From a checkpoint of a small transformer trained on Wikipedia.
Size: 12 layers, width 64, 2 heads of 32, 0.631M parameters.
Architecture: LayerNorm before each block, rotary positions, tied embeddings, attention and MLP in parallel.
Training: a variant of SOAP for these matrices, 4526 steps.
Each number is 200 + 30 x the weight over its row's rms, rounded and kept within 0 to 999. Layers, rows and columns count from 0. The size before them is the row's rms in percent of the matrix's.

# up: layer 7 MLP up, 256x64, rms 0.201, rows 221-255, columns 0-63
# down: layer 7 MLP down (transposed), 256x64, rms 0.144, rows 221-255, columns 0-63
up221,105,213,233,181,211,171,217,139,185,140,181,162,247,197,206,194,220,156,259,189,195,189,168,241,250,178,231,169,213,188,209,196,188,202,240,165,169,250,222,260,158,207,237,230,253,227,213,224,181,194,181,210,189,203,229,213,196,178,209,244,135,197,192,229,186
down221,088,228,189,146,191,244,223,180,156,199,187,217,188,207,184,194,210,288,179,225,267,191,187,234,230,228,166,219,184,233,203,195,200,238,186,217,259,199,168,151,211,179,178,208,157,175,255,196,213,214,190,157,208,215,192,245,154,217,230,219,251,215,201,224,237
up222,102,235,205,219,240,197,172,253,176,210,196,171,184,188,188,146,164,197,204,201,195,220,165,208,211,188,217,123,185,221,202,226,153,222,221,185,274,218,149,238,237,286,199,195,181,227,214,177,205,203,166,167,217,210,180,234,163,149,188,181,210,165,204,229,216
down222,115,238,201,252,163,202,179,190,198,154,208,188,210,186,224,189,149,191,207,185,232,146,229,157,185,222,167,263,253,242,203,274,250,206,205,181,180,197,191,187,225,174,196,217,160,151,187,257,236,175,233,206,165,191,176,205,213,217,215,194,193,231,226,241,232
up223,098,196,224,211,191,149,225,202,207,214,249,201,164,175,204,187,221,136,200,148,197,189,223,212,193,145,153,190,211,189,211,153,174,216,205,222,156,194,201,189,172,238,148,253,155,191,251,190,186,220,204,204,137,205,187,223,135,199,205,225,209,153,186,144,232
down223,091,212,151,190,191,199,190,209,187,203,198,214,221,198,172,153,184,139,182,203,181,169,198,234,242,231,161,187,209,167,199,151,217,233,156,242,221,263,170,171,208,186,164,193,224,189,182,172,142,242,209,243,249,235,176,245,203,168,221,173,210,162,192,226,262
up224,094,237,170,204,211,236,147,243,223,242,218,216,155,236,145,221,262,212,171,227,202,227,230,157,157,164,174,197,206,191,199,130,198,191,157,196,201,180,159,208,166,224,257,170,198,170,217,256,149,207,183,222,199,209,189,185,188,215,203,183,179,191,197,175,242
down224,105,207,200,254,170,263,194,166,160,212,205,228,188,254,194,269,177,173,132,187,198,237,207,174,233,200,232,214,213,163,176,221,181,201,165,252,206,205,201,184,241,149,150,193,194,180,261,193,193,187,187,187,234,144,221,231,193,180,170,201,197,203,227,189,228
up225,113,248,227,166,204,160,183,187,255,252,251,206,207,225,188,181,197,136,202,209,192,187,216,220,214,190,197,148,209,153,175,143,170,231,198,230,240,193,193,203,156,188,205,166,238,207,189,249,205,202,219,231,225,205,229,214,228,204,213,280,140,210,193,241,196
down225,112,216,183,207,223,192,279,217,178,194,218,165,219,216,171,204,174,159,196,249,172,179,165,201,158,216,263,228,192,197,165,205,219,182,204,168,153,212,201,199,185,133,186,227,171,228,204,189,144,204,212,202,235,195,203,192,224,161,199,267,241,243,213,199,132
up226,107,181,214,247,222,202,235,196,236,162,212,237,194,211,201,147,174,197,191,236,217,213,191,208,135,157,186,221,155,141,216,243,217,237,218,185,172,243,226,234,170,256,222,228,159,197,183,250,194,185,196,165,148,223,167,200,195,197,195,178,177,140,198,213,242
down226,111,162,165,188,176,242,155,235,205,220,178,217,200,191,249,166,190,169,188,194,154,172,190,227,189,187,212,229,240,222,235,229,271,168,233,207,249,160,222,186,171,217,156,173,188,168,196,221,182,219,250,230,207,223,197,168,188,197,214,260,184,245,161,227,151
up227,100,213,239,183,308,256,201,216,183,198,231,218,207,171,220,197,131,206,233,187,207,200,212,159,180,151,180,159,228,177,173,242,228,215,252,185,211,205,227,161,235,217,174,205,191,162,164,216,135,231,217,198,213,192,222,180,200,186,191,241,189,196,188,179,185
down227,110,214,221,220,128,143,183,119,245,215,212,203,190,195,184,185,259,236,189,198,261,184,168,193,178,235,174,206,164,202,253,168,254,170,181,235,198,177,161,201,213,234,168,169,189,169,193,169,182,228,206,241,215,184,244,200,189,186,236,202,192,204,225,215,190
up228,102,182,222,244,188,201,216,186,196,211,194,187,248,174,218,159,254,175,236,238,116,169,215,195,221,205,205,213,180,240,194,227,170,232,179,185,198,181,208,197,184,207,248,192,193,206,202,252,256,279,183,172,194,244,238,208,156,157,207,199,218,153,156,202,188
down228,099,228,141,165,229,186,227,240,165,226,221,155,217,213,188,142,188,188,195,147,174,151,169,163,171,194,187,213,224,157,217,225,225,226,190,178,222,203,109,212,195,211,206,184,215,205,247,235,216,209,201,128,195,189,203,171,170,190,234,211,189,166,231,165,209
up229,111,183,187,176,201,174,192,199,151,211,205,227,164,221,240,155,184,173,223,229,182,195,251,216,227,240,235,142,220,189,175,213,212,223,201,169,194,207,187,137,269,225,166,207,182,232,217,182,167,265,239,210,207,240,176,192,156,135,214,236,223,166,187,182,201
down229,104,250,227,147,265,187,163,191,230,223,173,185,213,201,221,160,198,183,214,225,188,225,189,198,225,201,209,171,118,210,229,227,183,167,188,166,200,193,201,259,205,236,224,203,224,182,194,157,226,213,134,174,200,233,184,211,161,261,164,193,228,225,146,195,194
up230,091,195,262,139,166,244,210,200,220,261,223,144,213,163,224,219,233,170,194,198,179,195,229,116,220,183,219,204,169,191,213,208,220,209,200,218,212,223,188,203,202,206,166,153,187,166,239,233,240,216,195,217,224,250,151,210,178,174,163,220,163,174,180,204,160
down230,081,168,200,196,189,217,210,224,185,161,184,203,153,200,252,167,210,196,242,171,165,163,174,245,203,192,210,195,221,221,193,176,281,188,170,186,176,196,194,185,185,228,192,165,254,252,156,149,151,276,192,186,186,187,217,166,161,219,234,232,194,235,205,169,199
up231,103,147,232,205,216,238,221,180,225,233,178,208,211,148,244,164,194,208,192,203,169,207,156,222,216,181,208,183,216,181,192,200,149,240,221,247,250,158,201,139,207,183,137,188,147,221,255,213,228,198,218,161,194,194,193,175,193,189,172,267,248,177,193,202,193
down231,101,208,261,243,192,161,221,235,193,189,256,225,242,218,221,185,185,185,178,219,226,167,221,197,203,178,201,245,220,180,170,237,173,171,203,224,192,157,192,215,224,209,301,208,206,239,201,158,212,226,194,231,159,159,248,192,151,223,233,210,185,204,169,184,238
up232,105,286,212,211,198,224,153,229,185,194,210,227,178,191,224,185,214,163,205,177,201,219,228,175,168,173,227,197,278,231,174,202,195,221,190,177,204,253,202,172,211,157,186,197,167,227,201,162,207,258,230,187,161,219,222,215,253,260,225,167,193,209,160,151,188
down232,115,177,169,163,201,181,262,216,228,231,184,176,204,260,242,236,196,248,219,124,194,213,198,172,160,186,210,201,194,193,237,195,210,243,230,200,135,179,161,187,241,193,230,228,224,201,179,189,182,179,160,205,226,235,230,185,167,213,146,231,208,227,206,193,256
up233,099,165,194,173,195,161,201,183,155,202,175,199,187,239,211,171,177,206,234,188,263,200,184,181,224,180,194,183,201,227,209,236,171,157,280,110,226,258,172,234,225,226,196,188,239,190,226,235,222,226,203,227,210,181,211,208,196,255,229,223,232,230,177,167,214
down233,112,181,232,241,199,227,217,192,226,171,139,200,234,163,188,263,162,235,172,158,139,179,173,196,181,226,193,192,205,200,209,169,247,229,157,225,181,192,221,186,246,148,233,209,186,225,159,194,163,215,188,157,225,176,137,208,192,150,212,169,195,175,199,171,198
up234,105,174,187,176,231,200,235,198,192,154,235,223,181,152,195,199,218,185,167,175,207,225,177,230,239,207,162,179,164,198,223,251,223,173,219,235,200,184,205,156,177,228,197,226,171,206,175,161,255,212,214,237,205,219,202,151,217,170,263,216,114,190,239,245,170
down234,107,198,227,264,222,207,204,199,240,188,204,151,253,189,243,202,238,191,169,179,192,198,167,151,165,194,222,231,238,184,203,203,186,247,198,258,233,207,230,189,219,218,182,246,202,219,222,230,186,179,238,188,216,114,151,206,189,229,176,197,255,234,236,204,215
up235,099,196,176,255,174,175,222,187,199,231,187,181,239,202,132,208,191,210,196,158,241,206,178,194,170,220,244,205,166,253,207,190,177,256,192,194,200,220,173,211,234,284,140,250,162,217,161,178,221,147,214,213,217,228,199,199,218,167,173,212,172,201,170,196,167
down235,099,244,158,223,197,235,201,178,196,165,179,183,217,179,226,179,240,182,214,267,253,173,176,131,173,243,197,231,222,181,254,199,183,177,186,212,191,185,194,239,250,186,185,173,162,237,190,203,226,201,174,216,187,231,172,238,221,222,200,183,199,234,114,211,222
up236,092,211,214,224,191,223,185,219,183,208,193,220,206,231,198,158,190,129,202,195,198,218,191,170,177,152,239,183,229,151,220,193,159,218,233,225,196,265,158,188,222,251,277,221,175,197,213,233,184,250,200,141,221,170,238,211,206,186,175,193,243,246,241,190,185
down236,100,229,173,167,248,188,211,168,241,197,230,254,134,211,207,178,211,229,171,207,215,184,185,169,230,171,236,222,159,227,204,215,222,205,229,190,245,168,230,212,178,186,244,248,177,175,267,206,231,210,190,223,196,212,238,170,216,195,190,201,243,196,276,228,243
up237,097,209,186,239,217,204,207,238,205,209,220,252,183,194,150,216,174,232,198,169,172,210,170,220,162,181,215,166,245,176,241,212,212,207,177,254,166,146,112,157,203,239,206,216,168,235,179,205,229,178,230,218,268,150,175,231,216,209,200,216,214,187,223,189,179
down237,092,201,202,166,228,196,183,254,186,188,242,222,199,133,184,237,217,164,231,117,205,214,160,157,195,203,232,210,150,182,189,237,254,188,184,218,200,193,199,208,175,157,174,127,219,207,224,165,200,198,173,230,246,138,176,227,213,191,205,219,215,205,185,174,211
up238,100,204,162,194,220,166,232,161,185,182,176,160,173,183,243,199,235,259,199,202,211,176,203,195,234,161,211,164,216,149,197,163,177,190,204,240,180,223,228,177,203,238,156,259,155,215,222,228,210,212,183,188,216,244,249,177,241,212,174,250,187,178,173,225,129
down238,108,179,214,170,240,190,222,220,233,227,178,219,223,185,266,193,204,201,131,204,194,201,191,193,185,244,256,239,230,192,197,178,212,133,150,200,110,158,233,183,220,202,193,194,192,220,176,223,228,182,201,185,224,203,232,221,216,158,205,192,221,166,187,205,268
up239,096,195,190,154,217,174,242,231,132,204,186,228,215,238,232,187,203,164,208,217,198,251,189,150,206,162,201,240,245,156,220,197,164,195,184,274,178,231,180,246,202,217,230,213,158,176,183,235,212,221,199,179,164,206,179,160,182,197,241,177,235,161,169,223,164
down239,094,183,212,161,163,206,198,163,202,198,180,219,254,167,194,209,257,226,167,213,227,161,191,239,243,241,243,227,202,242,203,225,256,195,258,235,165,217,171,202,167,177,207,185,214,169,191,233,179,193,178,220,216,225,176,198,189,211,193,247,251,201,183,120,167
up240,091,171,220,219,243,254,246,194,207,246,239,169,198,183,235,186,217,175,159,168,221,192,206,196,140,154,231,180,190,191,195,226,200,177,206,190,200,217,231,193,243,204,135,193,187,209,156,230,204,245,177,223,235,176,206,230,195,120,161,184,195,130,214,207,191
down240,088,197,190,186,187,142,169,203,195,131,219,245,178,210,199,163,195,231,221,186,210,232,202,224,249,181,152,170,199,186,248,238,291,204,213,161,188,231,165,179,172,197,243,226,237,148,206,188,215,158,206,209,170,221,137,182,199,217,184,171,197,199,183,205,230
up241,094,226,172,204,233,142,286,203,173,179,231,195,217,120,219,175,211,200,194,200,227,190,205,194,157,186,195,181,208,140,217,262,196,217,182,233,237,169,211,160,122,189,218,175,195,204,196,175,170,201,200,196,242,224,213,175,211,143,215,219,233,210,190,207,189
down241,103,207,204,165,179,103,173,163,219,216,235,227,174,220,186,175,191,175,162,238,176,218,166,247,202,240,212,215,212,152,208,212,248,213,211,216,149,160,239,210,195,233,160,228,221,158,150,206,222,191,195,209,230,233,214,208,219,187,243,179,239,243,176,217,225
up242,093,238,197,219,199,203,163,215,165,167,220,260,131,136,225,204,211,197,264,156,174,205,143,232,228,190,176,178,175,169,235,185,183,199,119,188,200,145,214,206,216,230,190,167,216,201,234,213,226,176,180,161,192,201,213,179,183,187,187,234,210,230,228,208,223
down242,101,167,221,147,192,185,203,252,216,219,175,214,163,271,191,165,201,145,147,239,182,158,215,177,213,227,194,258,212,217,206,200,267,226,221,195,227,210,215,166,180,192,256,233,178,179,190,154,174,222,195,208,223,159,190,201,154,194,191,182,153,158,206,210,190
up243,107,193,214,168,221,234,195,185,216,202,242,208,224,138,251,213,198,173,208,188,172,197,190,265,175,216,179,198,220,215,213,192,158,228,243,192,177,196,174,212,209,207,175,105,179,195,172,225,169,227,160,154,165,182,160,173,201,191,272,249,218,166,226,191,218
down243,093,195,195,192,183,179,213,209,237,202,231,158,204,184,241,205,248,218,159,175,184,160,177,202,163,178,178,191,200,202,135,245,205,212,176,133,218,200,185,249,205,188,207,281,192,202,209,170,228,219,124,201,226,209,168,218,209,203,175,268,190,213,238,246,218
up244,096,211,219,159,198,250,192,180,224,220,216,141,222,213,191,210,188,196,214,202,267,165,235,199,200,135,193,152,221,218,228,188,210,215,199,179,204,136,104,215,224,254,244,201,188,201,183,195,238,160,187,177,244,184,196,224,192,210,160,201,234,187,239,195,210
down244,098,239,241,249,191,192,233,225,166,215,203,269,203,213,208,185,216,217,110,179,199,239,163,204,202,227,244,253,184,227,159,177,179,185,207,210,168,254,244,185,168,152,214,162,186,175,211,172,191,238,167,224,200,198,207,139,174,186,201,172,205,226,197,200,195
up245,101,238,166,240,175,200,210,192,106,215,249,190,200,172,193,213,204,240,228,221,222,203,213,168,154,204,201,196,186,182,213,181,215,170,205,129,171,234,137,219,179,253,214,179,221,180,231,215,196,177,253,207,175,232,168,223,161,225,225,138,185,191,187,200,187
down245,108,169,155,225,212,178,175,213,261,189,160,204,227,217,176,195,195,148,162,249,184,141,219,257,225,181,189,197,201,212,172,176,190,207,187,236,215,159,201,179,162,165,219,191,195,241,202,213,199,222,199,201,188,131,277,191,166,160,175,235,246,218,238,203,192
up246,097,271,242,219,178,250,200,207,187,248,170,164,210,202,176,207,248,202,178,178,210,223,239,174,194,217,257,209,221,213,187,198,178,226,180,186,197,249,189,157,227,232,218,221,149,211,176,212,179,202,201,112,200,170,230,218,169,144,150,187,210,186,200,218,238
down246,091,156,192,198,251,209,144,231,171,188,178,194,165,158,173,167,219,218,181,201,204,231,195,163,272,213,191,208,193,216,195,206,186,207,223,209,229,249,208,227,239,240,165,263,169,175,214,204,151,201,185,210,198,171,185,231,246,257,278,222,204,179,224,183,185
up247,078,181,227,198,217,243,206,201,196,179,209,189,222,154,252,180,203,166,183,200,229,193,180,181,174,144,216,193,227,216,233,154,158,213,169,185,199,245,231,187,209,203,269,180,239,207,207,218,179,208,217,222,163,227,291,224,217,228,157,255,209,260,198,232,194
down247,073,214,147,131,198,199,170,203,192,197,177,200,193,223,146,213,226,171,206,220,228,188,266,151,220,210,198,208,168,157,138,265,232,253,224,245,217,179,206,204,206,164,166,215,217,194,199,231,189,178,194,186,163,174,208,182,238,155,204,148,210,175,235,230,205
up248,100,187,181,199,194,186,187,224,177,211,186,201,203,154,209,170,204,284,192,190,141,230,182,206,186,155,216,198,153,242,210,148,152,191,178,207,305,177,213,202,189,230,185,208,238,200,207,237,199,185,193,228,183,212,237,269,186,212,158,201,243,190,207,221,207
down248,099,217,208,169,196,197,232,185,161,189,197,209,198,227,189,274,186,161,211,168,177,206,193,159,250,206,159,236,230,148,216,175,186,225,182,234,173,164,182,193,259,185,227,164,188,156,150,172,184,173,209,199,188,202,115,151,199,228,209,235,164,172,196,188,169
up249,111,232,206,248,204,215,185,125,165,167,175,217,186,199,203,250,205,211,236,201,211,200,217,191,197,255,204,187,184,259,178,206,143,199,143,112,213,204,169,158,250,247,195,177,247,202,159,198,224,200,175,208,198,235,224,208,184,222,210,177,225,183,222,214,179
down249,117,190,162,165,182,224,265,210,221,165,205,228,190,169,224,202,197,261,237,213,235,219,179,231,176,183,236,210,119,196,276,141,206,197,187,183,164,219,229,167,193,227,156,220,219,243,234,183,181,194,252,204,188,222,178,196,233,233,179,190,193,192,231,201,183
up250,101,135,242,246,208,247,176,222,195,172,177,210,223,198,181,157,239,120,156,214,200,224,220,200,190,271,181,190,256,220,183,262,191,223,176,201,224,175,220,202,214,150,220,192,176,165,197,177,232,202,200,174,194,162,182,164,232,204,221,168,173,178,214,179,212
down250,090,234,182,179,236,231,177,214,172,251,216,186,178,205,240,201,146,208,230,226,173,178,202,205,208,158,180,239,163,235,221,191,184,196,170,185,204,173,157,233,215,247,170,196,214,219,208,218,223,156,194,231,239,258,253,235,182,173,180,180,224,288,246,200,187
up251,091,239,206,157,193,164,210,199,194,171,209,224,191,200,182,197,266,183,183,205,217,194,169,253,192,199,177,248,170,252,245,238,170,209,167,168,150,212,222,203,164,190,204,203,190,152,176,215,206,254,205,210,250,232,180,183,218,174,216,233,120,158,165,229,164
down251,097,170,203,211,209,224,214,180,246,179,199,185,221,218,212,189,158,179,214,216,159,160,187,190,225,215,164,162,197,183,126,145,198,173,251,227,242,180,189,198,296,206,238,236,173,230,238,193,208,201,218,196,218,149,213,217,180,182,162,206,242,217,176,188,251
up252,112,180,181,219,174,250,245,193,169,175,196,237,203,173,218,236,226,185,221,188,199,147,242,218,207,164,200,214,203,207,188,131,154,247,196,264,194,130,204,161,179,214,177,208,153,231,196,250,213,236,181,185,186,152,195,215,156,224,205,213,208,211,180,220,151
down252,109,204,173,236,212,140,131,212,186,188,255,172,188,187,217,185,202,183,152,242,173,232,151,195,148,207,184,202,243,223,203,246,219,229,161,246,166,242,212,213,217,216,227,201,207,174,181,222,146,195,168,155,210,236,190,169,232,204,201,180,162,229,157,201,227
up253,097,223,211,199,207,203,217,258,160,244,184,153,174,146,234,177,255,205,204,236,148,217,179,235,181,203,190,178,210,164,163,173,193,154,179,228,230,205,172,247,220,189,198,251,215,166,199,239,167,210,189,193,189,233,239,204,216,193,155,229,175,229,169,177,130
down253,096,183,205,245,210,203,171,169,181,196,196,249,211,199,172,192,161,150,204,164,166,176,226,159,223,228,175,227,162,186,203,182,213,166,238,237,154,170,210,192,156,272,242,176,197,153,185,189,225,208,228,155,212,146,193,162,251,202,222,152,223,165,217,227,211
up254,095,218,243,233,165,193,179,212,254,213,188,207,218,224,167,141,198,194,209,167,244,175,235,196,204,169,162,206,172,225,248,220,176,241,218,238,202,177,202,229,229,223,155,169,189,163,225,281,201,212,172,165,204,216,237,174,205,213,210,248,147,181,207,166,156
down254,100,208,151,193,160,228,229,218,169,211,187,203,204,235,261,197,201,179,203,243,173,254,178,183,155,246,173,192,197,223,162,204,218,213,190,194,190,143,225,179,143,188,182,266,152,254,188,149,196,196,208,213,177,202,203,157,170,186,258,240,158,214,189,203,197
up255,099,208,213,230,189,202,189,182,264,207,181,194,254,180,171,245,242,225,189,231,165,176,197,214,190,220,145,184,226,211,165,125,151,203,209,141,217,203,185,170,193,218,178,163,240,218,197,232,225,227,166,181,194,230,241,178,226,193,137,237,211,185,232,224,159
down255,100,257,232,157,173,247,196,208,171,202,180,211,181,254,204,167,177,219,203,196,240,207,200,143,176,204,172,240,175,245,222,162,185,239,178,184,231,197,196,222,207,207,253,168,193,144,216,195,154,194,165,230,227,231,227,215,226,175,249,168,229,192,261,167,178